Weights of a small transformer language model: 11 layers, a variant of SOAP for these matrices.
Each number is 128 + 32 x the weight over its row's rms, rounded and kept within 0 to 255. Layers, rows and columns count from 0. Numbers have three digits each. The size before them is the row's rms in percent of the matrix's.

# gate: layer 6 MLP gate, 2048x384, rms 0.0985, rows 1693-1759, columns 192-255
# up: layer 6 MLP up, 2048x384, rms 0.0974, rows 1693-1759, columns 192-255
# down: layer 6 MLP down (transposed), 2048x384, rms 0.0929, rows 1693-1758, columns 192-255
gate1693 100:138116093132157111192041154109124083154122121174124102093142080131121145122128232157136138169127118108142084134111110168101151187125119138096095124085096167134127099130100132150183123149171076
up1693 101:106139107120136133125108146088146136138137114135142071105133095129083099104132139124063133153146100072126087160111153117126085116105128106118127162148142144089125132101125123132122179115092093
down1693 100:085157108152164144138099119113122147134097111115166103088152097120135100159065092137085208183139138128176104177130098117096143050115123118142162114078120143164115106134137160106088166123128138
gate1694 099:173108119216094187139174150117143171129090115088136184098094134130119141142162107121176127103098227121123147088127138129126136111141165117190082156139153140108081165157133144128144089198112084
up1694 096:144122123087138105109142163162089152078083147073162130139066075168110110140087151117132181045135064169127122100160139123066084117130094172140142122100061166164141114122163125139127118162106121
down1694 100:075148136138147096145078107176117199074096113195119116122140119059196149108119095139152142082131107165126121136194058119178070147137114077159175143127151164136128129073141120157081118118099100
gate1695 104:130142130119201146145072127131124168126164106128145099110145104121156110101058103095097147129116149134137106110096110205094067111138169124113085135150106143118122090100090107116164155103104101
up1695 102:080145040101188145158108135161136168107089106099058098169114106138132130095171081116143116092117131115085086091091121117134123114133126171135089117151085074043127107089143118165134130152120156
down1695 105:178141106137178110123118121109165176128145134128117102161135159105071121128117088097115105127109108125101134048092146100144161152134171106076110114136107115070145090065194143157181106132140116
gate1696 094:092195129138173127143182149128184119142166178174102089102162097179149121138139137172136120143106168131128137118176109145138112124131086136155150146126166155119098126064178128122102091133085133
up1696 098:141118089129131122170128175168153146084068094145098159107118158148109147148150133092137145140106187108097062181164103105125146125140091094164130156161146132158141100167097108122130124099165096
down1696 100:135151188147178131121142094119138144101129094068141136211150176132105116125118057130167158142119128099152102115153200178157100116154142147112076174106108157130154155142093153093174127129135143
gate1697 116:152140132061093120050102105167136127117071140112123091088150127149125146044119134097151085095137097184139167151064126090104118171097131126098058158155180110154191119104163089114153122145078175
up1697 120:151133116131099113090164123171113143099096079086128073192138105181127117091146122128152145101111109096142173093107101091134140160113142126094103152124193150210186161102099115131139164115050142
down1697 106:145053111070111135124109119099150120091092098103093140127118163076128137138137091096168069139077194147116098143135109143099121202178198142120091144166164137149171186121154144077100016151112122
gate1698 101:150131132154101148138101151094121095146161159096153112172099160148135135108125122163091106150126089144106145147051114184172184120150073134120102162148117128149183142127137131154078112118199100
up1698 100:160171109141122100145176139109150136142124115091126112078126106108083180077127151104141183119127125114140123179136178168105133105109075084156182173143173140165137131152174139116100133100114185
down1698 100:134102114166067087119076189080099135122144091102056138126108116086130142107113173165164124163198074084113097171160218184074083127165125182146097177165130084156131102046147085158133139075103153
gate1699 102:149083136097127161121148168071077098137101121109119113198104146184153191152134183137161127138046079084137115164158072110149149142120153117159089080105164199101137145150151173147134169116134165
up1699 100:094130143205155076110093113135151117110084154154134193126116126149118130115112081117118150123194079087090190154067103116112129105147110104190155119139137112140122108171144154089104120114135139
down1699 098:136168141173100101144084119173104126096159084093113124054137114129158100115102161072112132143108165196139174080104144140169094138160116132090169152100103122139106208132085152107105160111120127
gate1700 100:134179142143186134113151147099125112108091137226135143159102124033160133162162103126168149206150094131127103120132099140154098141095130113107149155102082136106162173161170117168115141171167070
up1700 096:185093144149182129129164098171131090124111115092116166136148164101143137149115083128130167109141117113111078127092096107156159143082156081123117136082151121180152187133149130187143114101133130
down1700 103:080183059157208135080134133107131139125106172112115139111141199147099143120156077143154139054133183155049129103063147090119151100110159136113163168116113090132101190143118159151151128162085131
gate1701 100:159094175134085176075154151099137094170166070175157118086109148150145052123159100103122196092103118149146120060116127134148147135155152113131088156150190119109112118119155167080134119104179129
up1701 102:144088163179144101103141156152184103179128081159111125159158176130154106129163120159149154061069099163110090138108213126092162154184136141096116161146156105125125078088124128113123176140165118
down1701 104:174136118167211116111148161139185142095064143144069124157124114156174140209119109120120099135154160112091126150097109112121136100157192156165143103139139176105155120159145105137068178116170122
gate1702 103:125134113161138143130204147118130127128134125101211132111146151149119125120155115084116103122088121173121159063133182058127093128115167160071177081146078131117120171166181164135101120130169120
up1702 105:162078162110143127139159146109117067126112158139122139135168141144117137157133147182126138097144133141071118112069132113150154129073117116146125141153173182170153140110195165071104110149138140
down1702 105:119167098092104169134169160100139142124107224149099112123118140103125102112181122106184071167097125139078116212083068114198165155139163087116122101161117152114124143193111133153160159114150162
gate1703 098:147126118135110128142093119213092178076153146148118104144073142169188092120123107093102137081115138202040146093095126130098125168166152166120119098094145166152173163119148106104099124241169134
up1703 098:147047156113125157152142180153147062142161146181115159129142149120054124134163139161134090106122101159098155120130133171107148123137126103095116160148156153161101075116154146171132091082111229
down1703 098:079155169116232135149128167069128121104102129144147161121074114121127162177178129138154133089119156136107126095093159142075140090146064118107098141161131134216113097132137127168113191056129111
gate1704 096:140131088127167161110076089121146119173128125169164117144084172140136145156065096159126092179107166147134164061132149149166097162139113109139180123128134140126128131139066148139069106125151043
up1704 092:097143133114083131226129127206200120174139076095107087147103135164073140119084100147143074151148184108127176109117133151144131146152098165160095123058154130117155096102101179114137153077212052
down1704 096:238118129108086086121227105120127127178116114128170159067195151150128102155136167160097162084108138079144098156180099070127158171088142112149166130115152159104137116096165066137129128141116109
gate1705 096:148133103112129168120090111190146147132158144144113134124222106114196082152104137103114105113104073059124136052088132217177039158144173193130204138077152125136140097065156128149089149146180151
up1705 096:124101103094151139140133117197117132118078088139166117096073116111170129152112080173104161115173150153165098206171154117130158152122129132133037093179108135113167162132128122159182114072128111
down1705 099:113059136119095064128213161195132060163118145151095131098148124118151154139205115069142118109102068142103125141131164082125168157120061146132124149082152128152162097067097154127126143125097117
gate1706 095:057126084162116149147114167122128145078113114090155147100106141095149120112143094103087133126108164171087040135144106115125075110152114073131150173097126175157137118161079147151185144148118114
up1706 096:142063118120083149163136126133115118077121125150107133145117121128153108147165115126145177189151103158108128102155121144116149112154145111124093127168076121148184101142149113129136100200140141
down1706 096:100128097146182103131111143121114097126113089128124108149079197089178095159118088122123113088165179124172067134084115117050115135136103147149123140119120118124123081216103136053130162133140108
gate1707 098:118095114054139129116099128101070137102116156168209138136130129130084164139092123172136105208097080098118070096129100138104137109137108132196155111143096102128122140116145153111104155123206112
up1707 099:090130094084055095122161121152135115097104128122122072123150192125150096068156165134115169169148118146129131078116127094123152194161167123101099136112107137181153098184097122113176107104058117
down1707 102:119095058079123132150187111143147156218194083155095133130129120169146097094159127104084122197146140115159186123092081110120119106113114107077123116153106114091160154114108157118053110077126151
gate1708 101:132164112137178121132117143156143141102128133131155111212164098148055083195143068122108154146140111130139017107138125131105149090141125137153091131149143169157117131145162166099110070074186128
up1708 097:147117150099102087143135137103134105125166135095139212085108225080055165069112181197175125124179122168158165176150116125123106113099179189120115108099128150129113109052073125138164108144155111
down1708 101:103097068174093148084091158145057156092111136134140121164142079120104182156101062133090169121161137122129096098196164088160157132106149085107146127206112092119181079116143136131109078137127092
gate1709 103:123151121125138131110122125109122150121088094106101115123123139140154091107061136116120103156142101112079081121105114133127113150084150123098088202132156134156109167161121093137081178168143179
up1709 106:102124226158127163107186137182158111131135135133170082177115086124153099127120123066113166061057155092110132139144145136116202097153125180157203057160115150172117062142146159149158145089140132
down1709 106:158154155147126115168135118087158131125121087074152127142105096103102048137102099170133129098138117145143133190163202139157077104075100134094154155139083118148138099150120106159099095155157185
gate1710 104:144134154145173149123141113123118149166186137153131194132091150130139131090171159120095078078101140144156137156123065079099133136125170143101142144127140061124148154126085150119109184098152124
up1710 103:101104199139184134148137134148105178132175087155109136144125127090198149120148165125070119123178105092137144115118047119092124141130086163131160151175128151157145133120109204127115125080158118
down1710 105:083138147142154113125080104128132095148122129162175120129130102152168133111147151141169098125118151160174113074162107082077118133146093182119098161076116129097096085120123079088144068085211115
gate1711 100:152114078059140112158152096171107119149069138127122115058084101176078122142086143136134178137098121123103103135171105122115122128115138108129103230119070166109145176155082123132151099107131144
up1711 100:106154147114117141081127154128119145095176159189127140125126107092177192134122124130124140130107177185124167086109140124136148156123050151115200090128144148134125104087157078092173152118161159
down1711 101:078173160096205124075048105136176127170180132157158136136122169102138116078173154088172130125114169137143169104135112140184150127195092117082105113154142073093150168097144087121166171056135128
gate1712 090:075138111112109132121119119181135159111114144145121124097099101136070087142132174173128148122154170142070143152115114144107168109159139096124111115072089085114140042151109115103191134111158120
up1712 091:134124075116104095160113151161141111146129094121131137113086123132151109168138116139132137137133170117117093134125139077117069131107110097104135128133197181146113087151073131087097143204129103
down1712 094:120168078177100062080124130110171138169106137121147157146128132108137134127133100174152147122243158122144110167109092141137121062137146149054143149084129163119150116112114079084170135133151119
gate1713 106:175117119068179094138131062149124156146094154144091108081132129129091131085143130085105148141141084145144124179122157142127150094112153100161118152210181158106131114167119121129096164131165121
up1713 105:156185153134170096180120103167128130093194174084061123118086155156148095174092133145170186163104103156075150127123077157172128122070137167131159099168124138142111125138133092176133132071110125
down1713 102:230099130064141122126117173142085124057174127102134095131179175153166139093150125078168148109115135133129167126138115101119064152176119117155082148124097132126117072148146108113126119077132139
gate1714 112:123130162105121117121100141086157137075134195114167103103139095183106129185132131159138151118141131158070161189134149066134106097128115125069109113079120157153164225103178117136120138140160087
up1714 113:129157130146126088087078141123143071119185114133081118142136060191156128106108118089103144142090082127173119185092130087066109164171122149090108154091121144205196153142119173145143139076079151
down1714 106:149118139133084094143160133150082099109082136157073118134165096115115115119133183138105105118112173161116100160172099106098163106173146177129146135086147116080116110135116172150076096156106073
gate1715 100:167192113099124157089102151060175156123151115167117115126145153094166165109059099070127130161141133110137147127117127052146103063165089120167144136172122122081178142168118114125113139133172119
up1715 106:143142184178070178115077132122168199112149129126172085165092117069085123187169084084137114160163127127118134055122150152120108115164141113198132083168142147166073123197096144136136085130206137
down1715 101:148154104161114142110134137124079086140134124105144136120116070177119127116119090130168141173055137119188103126110065144155128163078163226124156167178133096137126105172126115124209157135128174
gate1716 105:122160197102107105136086161145125078110144127105081164140076116145097139169150112170132088136105121162140170156101120165074065081069123121206098087128087133131113135153121083141136140058125075
up1716 105:139169197146151127135132131138093114150131155146124145184189111199113143105150153166144123130095130097108098131151134123011146108145144091096092115098156099153120112105121052138135113108088111
down1716 102:139160116128149108085160098118058108080156084121158145190123124153078116083104133168166100144092107139108126094099152149090145135138122158106076081118174169097129141140126106070158129124148122
gate1717 097:200131117156111140134085117135187144158134145167131135160118138162164124044166091094115155161145144107114176149128110134130125144156096153148119213141163090132108094143116133106122084111135154
up1717 099:164087142145195092105144113123152143091126125123085121111144191132107114128185106110109158130104122137165161129110080080171145089133095138129119100124104083126183216122107092112180148102101060
down1717 099:139123140135156202154098116176193161191100097126200128106182126115152053083127116101158124194136085070095145099186083115126146193050190170121074152113085085149142070178107116115144111115114132
gate1718 109:115089143063151139059076188151144102136141152089128134073143155183140134137152138104141062119094122101047158126094083092110133140095133115123104116169147112101120134127112112131095167178139078
up1718 105:079125134169173140175132113105142095126103158088143147123139137148109159139052137135144093056169118145074108166078139124113144180094118048153119164216098109095179094166054161133118101123113151
down1718 103:163101147142125130117113079094100157163107101139111171134177169159144109141098129115130113089083152047128141084103133134148094139155170055107074154115063103080036141120131194131079099143146123
gate1719 086:129086068107102153180097131139144113122191109112192122169117143146149105206114131171124179176105124110116117098153126119178054156159185114131111160114064125028126129100086149077096108120068119
up1719 087:176118144079120119121146138121128137102096147126103114089132117121114115062162097169120132112164111117096089157090203112098167120072118143081175132144177115156084165143143152100102080091172112
down1719 092:119135123166162142121104162182148161132131188169157127172134184160139086147166130136144164121153089146155111155151090127139166166115122086159139158123085094119039107150133135118122129130192115
gate1720 091:121121182109129128098101189132101147115098101131121139161109112147109062160146156169123155160115113084107076161187122117137169165105133170127131146075132149195161132141129026187110088165093140
up1720 095:128145114157173155079120137062125155115099112110092124059138111174127111052122113142093104111065167177138151085101092105161121194186145096105121129123076125111110090050165076149135175115127122
down1720 097:162105156188111150124125071118110120131102144163147127053130130128081121099138081128077187124133153140130134162146101093086129118126136143190116169100071144110086102112100126145099136143183184
gate1721 095:111132134099159073084146170121130145107096176081149108115170125167125114197098088120144078209099176096178176094097143098100084202101087144189114133092145097103113181089131102125130139169122183
up1721 097:133138138175108198113077137140125145106152080164086150146138168157182148160173152166111065182104101062112078154105126125122131108122119091130145116173127131163186070106140151133152100131153121
down1721 098:119218140121181121121100150136127133113085125162078144114112131119088140097105162120182060168098077113126085187111123119200127116132164127128091106187127157151112089140093160151145115194182112
gate1722 091:114148183088216080161151174121141094082133107113121085136144095092206105169136068142128162134163106161119157140176134127175090106083129135138115140102124122153102209089121111121130101186084103
up1722 092:118120031131085129122089144113134095144080136125115158074095168152101095107142145140147116094116114075102093109113086087113109119153120116181185103146171100138137080138154208098166140054110107
down1722 096:180114165126186161118131096119089071103177134141086128125135185154129129158082056214178144090150111117128117076138131147132089153184166108102132156109119170123098145120085117087079105102101149
gate1723 097:093160129173117117135122117058172111087098125122188132187119149164085147148142145175150118085129086145118103114069147161169115094177120135103149134047101110085039140154125122152159165146143168
up1723 099:069108058137156133174125148174100100171162083110136100119120130145101139162074074077119134147141216195054103140174082156074122113103098112154128126172093136158175186133143105130119092172152132
down1723 100:178096104180090081104159106160123145128170084119084144136152144086146114186108126140085075153134149118157125091096110069121087108144121156097112102120104126113134082041163102196103101110172113
gate1724 103:121142094219093141118161108141135084097161113100117147108122142109193152137125120142179137156108132176134086151137121126079145120179120143165137092137043166119114147112082124150134155081154130
up1724 104:163153139147108131075110099176142137132115089146185103093125099129137075139072064152138135195113150186156145082087144105149137136084104185118100117151099151099135151121133147128144120147114159
down1724 099:097115130097146113056144130161164102178175129107116120019105101156093172082026116145120150171127140149136190103106145161061094160109160144079108080143081125112122147146097143128127162130108139
gate1725 102:089128103106163146162163132091159172090135122053197115080216189124174123101102139160132144132059136087158083119096072104076168150171095139163108179154165100129103093086148136138085141103100147
up1725 104:131143172122144110080165165111127133136134130058148161123097162104116175124106102088095168119122122147104129182091174139115154153087162104061080137129123114166151151110152102185101171092111114
down1725 102:081010127148114130122134172161087133149132088116142176134076155090149149082126119121089124130145161111128187132154160154142171109089135153099150161135115104146101145109117112159144167072170084
gate1726 106:173099112073077165095175140101135162102102164126182123124085077129095115120121048085142060093099150114134137076159184118123138118140116170091084109117130159141143192099153142123132137150094163
up1726 107:113089094122102174132145192159152115089114118121132214118177198107121121179096106130109071094104146077173122157144135084124146102165122180161081135129066114094092164149144127166079118098141103
down1726 103:125143099185155148123137207054099121079174142087098091104173108125117067140092125085119146068117104138150134107162104120108160069135118156135094123132115149103097154161144118168107180056074193
gate1727 102:170144221182123132171095174080074148126212137107149139103131153124129164138162162158132108083091195192091190137117082134151113119108105047106175160139172084152124156145162143167109129173107067
up1727 102:090131122115146141131166023104173138082158122137142117066132184110190111101134119144128077168198100090129104105190115129096098124151158178065085103166131149132153168123155171074133061172136130
down1727 100:102160144140000148192115140099129074148128090076129108135160136076169149144173159115166135114135227170138107190145140125131079095130112166110188098130103092128136177102097116139115112173173102
gate1728 096:122140119122124161147179169132102110123106130142154127057151087107112145115155101151135170128134061078062114136080110178156189127227128099139172142105107136151161157173092109139095111165137099
up1728 097:119117120161140119124129093128113118153172134168067121201131113168145099093135184110098154179090105142149134139195141121093118104075124123154156137145066164137047086103164153101115152107167153
down1728 101:156154166087114092153068134139092174203149163114191137078169097120141115091099137138082143158074113120125081069154180138097133141083147123134068146136149136098143166104116096163186129106142157
gate1729 096:108167134103179095097148127117139124164115153118189077149144109098163144147099135130188092112172137100171055200178120153058117129149098073156117136132163115120140102151158076202159111088113063
up1729 095:157061154058175124111173116121106068128115178101187053133147120159135112077111156182191160103171144182127085151138134121090154165141124122126119119129103058107145070158160063235137163154137152
down1729 097:130108096069132117139123084141078144078139061112076102153092232109154086105140097110137091156132131151096074172113135143132120125165196128166167189166148145128160165164142156109099066122116106
gate1730 116:083144117157165142125142094144118159137118136155091102140127162145086081177156089170154165079135167146157154122104201124151167071166161145159157074123142210116150136182126075087080138080150105
up1730 113:170120179143112096083148078158119098149100072126082123110154173139117101157194124078157181136111165109143106120137113153165092120121130111070146106119103090107194123125099166159108132086150109
down1730 104:133086126118141102098171135158099136110146091138060104106100194108151151149148146190123197135172132177119095129137174170148123143132070092175127103052101153133117123126144191101107162079123158
gate1731 102:122134113140081112111129115155082142179108122175121113190127099133099125116075154149142096116144192136145155144115066115106095151116090156156136159157094123054064148120093141065134136130104129
up1731 098:124079183111088106073108169109119082112096117095180106123104129129127157179106173083082192108047097136194082129179113156166153120156119137154076111140140140153143129126147140155101127176156118
down1731 100:127126167113081142139120063110086099130087140101102118132101124113150096135201144048122164099139066123103126178071153114126083136114140119140127137142076135025087132132110100061183119198109156
gate1732 099:048123064127086162154199128127115083134159183161145138119113104151169158122097124152171100094077138114104106135122144156171037197126120185148073146141136085116138123142121110140181092132161100
up1732 093:211144125142140118129143163043139173055078140051157168129080148130102128194121105144128154131148125189113137151105118074114167124144167169118117172168083114189125121154174147140113143088082124
down1732 098:149140135182106142073120133165119197152113121134091152157126109157142130085110088089210070152070186115185136132117176117158164143131132175128139107132109082133103136109111078168167114102099097
gate1733 101:159093088120128135120160132151188132101166117135141113114141123119090142174171100157177123184151134081145058128147079095128107129144144104101072087108159125155110167115069097139128163102141095
up1733 102:148180158143111082169157104118065143183117135157139121127146144157136165099070148136091194135099093094194136082118139137144120057121097120102141127100151061165147149119130117153117083092136135
down1733 102:075143129094101139136145088142133115206110111149106172161137098147100062195099159152095176137157132130103099131096147175114114098056151119121063144115156140127098161110150128163131095139167159
gate1734 105:160105135086109134105077083136137078105190086132163153160126131140150154138146100113106119110185130129162114122185130154169128149133147144055139143116139114151116111065160112168075087191179126
up1734 105:084111127120166105134039116104163094124192129122148151121122114119124162051194165158136144110186154186139157104170178133172114152140190119159151141108064175153093108079110162106099148201122154
down1734 105:158128140101202124111106113128096145134136139139148142095171109143116127086155085125119061150195116206054168061136089175148147170145042124124212173135121152079095129078138167134064176164135140
gate1735 098:131175140134134164151114122105132149179109103102157122126092060093123135153126079140177117107184144152107111150189095115181169147147088154121170142128090220136142189157166152145110142117132103
up1735 100:155192085102134065163109131144127136102110133162132126147103122153178095132112123128124121083190170115134153129163129126060117154140100095122107119128055122068136113158120088102073177096120142
down1735 101:090140097135145112095093115105123142165103050155132148143119076104118161160097151163156092172071143149162129113156090096127153187090081098105173115135060145088074101105154110108137146098151123
gate1736 098:105158135146149131145117184143175141114141178130178152172114147098132131172129128110135153127044104104149125191174114119135102102169095141119157089100155103117107146117105140119065127136122122
up1736 100:148105089133095158149150119051152135120076113180125157136111104087165133113131171094096157173158135177128117107138087092186157088064137157116128140179132134101141125126121136095146136132181163
down1736 101:153155122151066087123160133131104109165214208073111128064150132126129102053126103144161144142169141154098057089127110155126141093148165094182162143145141125154146208168161113080102128139184161
gate1737 098:141136083035163095122145126121141118141190096156183123129148058098133102109126079158097067098095111114147125124076113081108133095128140128099093164085098140082079142150153159156130119155134109
up1737 099:141178102134151116205074075184112093125118123126129083160133112173171084121148122127161097131109142118145113149098135164165083158118154135124086163130121123135143127110108174178083101089108155
down1737 099:130104139087167166129161162138182145079163133142112096095072158131134113133074121084158118121136163109166091120087070150160077127086130192160106138104104095132114175141162124118052059085113166
gate1738 098:084104095083089165163108117168153135072186160110129137121129135072117119073158082139140160154092150106109150156116133145086077104100138134212078223126180140119151082146099084098117131122133153
up1738 092:102106135087141112067182133146125154121127121140128117132134141150163177164135085105131113076190113091120133124129168145085096104153105157133101127187131130054083187177135170148129134131103118
down1738 097:120107187117128117119127179124115158122139109201124127152108073090153070111175144104069077162102118159117157093137126120127065153111119148113157143125088084104126165085140073066130141128142149
gate1739 103:151144102132086111177121079122121055123110131153157134134140131116107114122197077143131148083144178178178169148118145101106110097141100114162146143126051163147176108140074157077111084134142102
up1739 100:188127074075151121092147139087134067149110044142126124063147157089129189114154098121126180074192126118172162109202175115086114162023126029122098138136091149159144109158092106116164096093094103
down1739 099:091164096107171149039108156130142067146101083139130109109084109164130156073090096190096107116135112055136073129105111131128070135119140124155106143109170143071178131162066078041127054130150135
gate1740 098:169152094131180145107101085116137155125120156170112114139143165090193127170158128079146135106123151134093155168173110167069095200140083106155197131154046147114119120123097129135151099150180152
up1740 096:119164073067173210104137133133190124135150184095080118099086131110189165137129234111209143143151131093165128164130131067147134126177072120096165167177053132137173064065090133147163127158150144
down1740 097:103196149119138106123142130136137167083121121136173140074153054153140133137127110115156167114120165052151071122069100112148120133176097114100158097200113158123085063117086112161176115132127173
gate1741 093:162080107134160097166099184175205176150084150127139089150060131056146143132185137094085108101061166097209140066086131156070150137148126155185082133098156146132112103136094154136173168110156158
up1741 093:129147162122155207158115127145153177110130149137113140124144179158098109156128138121165130091153142159130108110090097086151144091101127123170095163135110126098156116115055132144092103182060148
down1741 095:109153127111134101107206120132109129116134113147153139142107154142064134097144105152163061121082121147124143129132137122137146113142103142071128144169163105152096112153172118146168150211189112
gate1742 095:119180099147187161123128116092188122150108107176062128113120092205127079159127115139136116173154126169086078151092128084115160180134120111138114062180104156140117141174112178165095091115097145
up1742 096:116124136165166167101186140159060167125156202176134119111081151160082120117176090167127113128151123122087104171103135065142111108058108123123185086124135102144149141119110106173073093067166138
down1742 097:109178162098178140070136071133154097133118140141078083129164047092103112177190102098143142104154145126126113079149102165150118105096112115132116143128170132156127079146166180133139199136163127
gate1743 106:126163153137157135119106114155147086133106090098178080111131141158153151111166135111098147128134186143160126093144108164154146062112113161188131177148076119138103101106096123111105138101061122
up1743 107:183124135081100165134136158069165171109113136087145143144090127107122107128077158151100103103134086090157153097132128111103112186136126136140126179152132106113218184104127111184140076165124154
down1743 110:097137138160049123124119103136122088032073143116092073176100156108156121140120067154101135120185157093112128143153151177108139194123097166092121172146094104123161149104212108133085087138105148
gate1744 098:103188147112084135131122116161114149138090139148124121121049073192088125151130145132159106166190108119130098074075191164079134134186154138190128138105102138128193147179082141132134089121099101
up1744 098:107163129095134137121168165107097119143150063142112081102159172166129159054081141163168091124148124116116110088094148164161087122107096132152133105150109095153081137110095121102176090066141057
down1744 097:091107150158085105105152167118178112126131150112100145105153101130215116083140153104172169137150133106175138103143137118110094128069180120134164137124134060142171095117137107096109182108180094
gate1745 100:130139139072135141126123094163183099109114118094103110102045115118133099138141214164255135107100149101095126081084099126154191123130096068123094106127134101147191182100124157169148111072117124
up1745 095:129124097130070103131076093183092103136156169120130173110080192134108155115117149116120092105117089032152134168111112118144143126120080131141051086172173133130130091102121059181129099147109175
down1745 096:157126116088044136107130123144118123114056115071118121113139079185103128152093119149098166160088110105186094143117147105151087076144116187117152133106111125184113093092080140098179124099134125
gate1746 101:069149082148084178133137129109143127058168096184125081147126095115115163099139085131076130157174072167092150168135088149062124101120136155101180165137109125159143102134092103153125125147133168
up1746 105:110122109167145075113117089070104125122104093154134132106083195141062105114096096113186159145117060074111127116160154115073134176126157082110112084087159135138065091126154160152102173146135171
down1746 100:156186159027091111147094099139135092122131153153136103086150183148133101104175149132160112112154114079145142118106184135093129141123124074154102127128094123146134198116125089111130145138160133
gate1747 106:129132138129174076142111174135131221088126114149127117093098101130107128110133161099139127162151098116105178097090173164134120146154097164139152095144085151063121138157129093123141105129137170
up1747 104:152157156117136170110089117136087115124119087079088190109129159094195201094087080227106112066147136204138089177136090106052080149119106141104166109071113171149116095101133075134077169086131111
down1747 108:161078186114030153157124125111133157128140142133084217130182133069152168080162184152084121132126145144078129148093133055156116123119164169150155099142212137118178126142128097117141162115130188
gate1748 105:097153143126140123187093167152150115106104100143160194187056165161127139097152068132200081144166109185110128122126103101101132159131109076123075141129156116115185133145167124144131147146166140
up1748 110:069146121134157130118137107127128120110115154143139111195093104176138150142091122127155135167107148087073151089115093137128160131086120103111085150142135108148129106105148143154053133129189140
down1748 106:087130131125076123128137150153113140155104153144140166052127123146172126171150126160127165063122082123177163187117124126184154136153100114135092108105109155172118145081097079112189156131168077
gate1749 108:116107083152129155092145137145118171149078090118177158212211120137110088128132155140143121133077116153087145165164135127098144136112139088083141170102055148154159153152085085122111073049145135
up1749 103:146096167104155137126099136165128121141107173141140138094061132172136151117114151142107121143123157165170121142090107118125144107142124121157135130172143125202116055123125164122145131174131078
down1749 105:132115164068105128150108136143107126153137115049166162161039147131119098080139082153102168100145115146134141059125121146143142098095169090172138082128051116127160140149141153097171105172157089
gate1750 098:103102159073123102132105126130161117154149078106091156122129134100125128112126145136082098110184067156033095162098129118171154172159150167085151153095161178162106172098157129157126170164091105
up1750 100:166095115124118103153177088126137068136131161184133093127153135143157128100152114144133149145110146100126124106120109152079097097141157134156166121144092124157143048165126134071119136144166170
down1750 098:119141132158252096147135160128088104187078103140082118120142167118160100151147102098142142130133126124168150128165093129118151147151123070095138140115148103160102116122099183131128123174214070
gate1751 099:094117134165140122134096101089105131072120130136138097115128090158157110103151173157178136149174118165168145169113106108126074126101125094138079205177159111102141100153078171139149205147131075
up1751 099:155122109105094105091175108076120075070151063116184058154125137160149163122078125085116141061114103086121126114144116127173127060127131208126164058111165110111118155155122113159116102103088128
down1751 096:134154083155084130104127122112164103113112071096097128117097056118114080166155195135117154163132114105101115098122103116139104092171160197151116079129166093090166135158174129112188156107112131
gate1752 113:133190126141113152169098092144115121101067130144139152113165077137082202143119158121104071086111162188060150069128127123138117109121132133075126168145112203136185094163127088116116218152130165
up1752 113:143114184127102120140109118110149163119098106084118150105123151111121130165090105113143079053111136124101123084132109077209151116133096108106187107206158084183168126160093153117195163128158151
down1752 103:152184167115084072135089143092144140137135102169121088124106106097120131120082054135134123161142103107114126095132099129167089157102135110137172103111141170140127102173075061134161160094088165
gate1753 101:141191093105064173193151144169054107171134098107109139084133063140133102135136137138145104116188150144138083136149116149068115125138096091108162086136082148117175157141155123078116149146140126
up1753 098:139082189133142135104129143155108120153096103087130097137101188159079103121097162108116098078096047154112121182121149133136111143211085093115131121148187119058132187077158142165091115154132168
down1753 098:137188138105094121145162118128161153122151156176113151139132070103104131103155141128151103149163125092166093138127154127144140119099125142136126143074107124154155132171116119118151182180105106
gate1754 096:165151081114157120110122121123209074105131119154192120195081078126190122168101162139095126140126130122161091130130123152109108159081154119130137163137121137166119103080147152095145150118125137
up1754 098:098140141153129124138115161131130127122090115109089185058135197113105136117106160159154122170113152149108152086111079116115040131117078118121138110120150138103080176117181112101141120090113139
down1754 102:151125088101155122110118115091125116136107097134129099116088161154124090080134125142138098120132161109158158036157107159072130124124126156102128144140089101166084121128128112177167114101137161
gate1755 095:170157139150084134108139153157126160092105102146196131108149152174090197120157175157132115153128098146062108151121106169155139147101156105161107143170114091167103161073101102083124142093133146
up1755 101:111091090146111149128139164134158118141130159177190078066133089110158246073117152129098125111116160118101124121138116117155104095145101141084117091111110123139129155115149100067113107112169110
down1755 095:169227095098064064128122109123089081129107114141117086120123137124147140125109088182146177105131111132171126106181099093136147141219097193118138103073122097193106089109115139083073134131101188
gate1756 107:110147082108160163130143188141121145106097110120144111086133178105174121130190124147148143146116073109112122157165125111118098101155133068092132123122113154152189196075134140141136133133082135
up1756 106:154164131120072084147107139110119132168135155124124215107103136136129131130103118102081136099127150158084147094121125133192077145094152119128121087135106116191121112171094212132101133128255149
down1756 103:029164209109152144100137210144111147146131116129117163120143145151123172122136125127138132130101062080114203127110111169131122139131167139138041073087153124093132138135082131145134100150127141
gate1757 105:144125114162127168143112145099156142112121146124159077085128120083146136160118062162148122113140141134155157127162125172112078169176084129078074129104111125164103111130165100164145168095143057
up1757 105:135120131128115075095127114155132125138122163128107068083154072149088125159118133090087098153126126125115169151124102120106134129092100100090141146148199135157108053149132165115088112123127155
down1757 103:135134113149152129095116139133097141177115134161108156126181139086146125144056138169118092112173117076115140113192144103104170170087178181068106107168175155102066075089099127150025136125107169
gate1758 100:109133129138134155105128140101140081086191152144116169096119121110096134112096152072146127111130158131117113127019098129113077133139093154112189168147136087123182093083115120168103110096147146
up1758 101:127073169055189107126167132149159143178112191124128122107178115104114127097168109084220096133056132094093120151091095121105149151106060139147139126172093142097149142099102136105129112152132141
down1758 102:177150177117136057105150142138134195164127200107099195116147153112111104184178147081115079116091145100166128155119146153111155146079101167234154087189163139101117109114165075062116183150138126
gate1759 090:122104164132152129163147117099104106129138122106114140142087125143205098060118164155188144137169121120092104102113122136146116140143074151170159150126114093082123123116181123117048078081197115
up1759 095:188103161133124146112147090147139094058114137121160138141161170134104156129102104172141135097150126208125134115126097124127056076108122130147105112122127162181126073158110122135110174130129150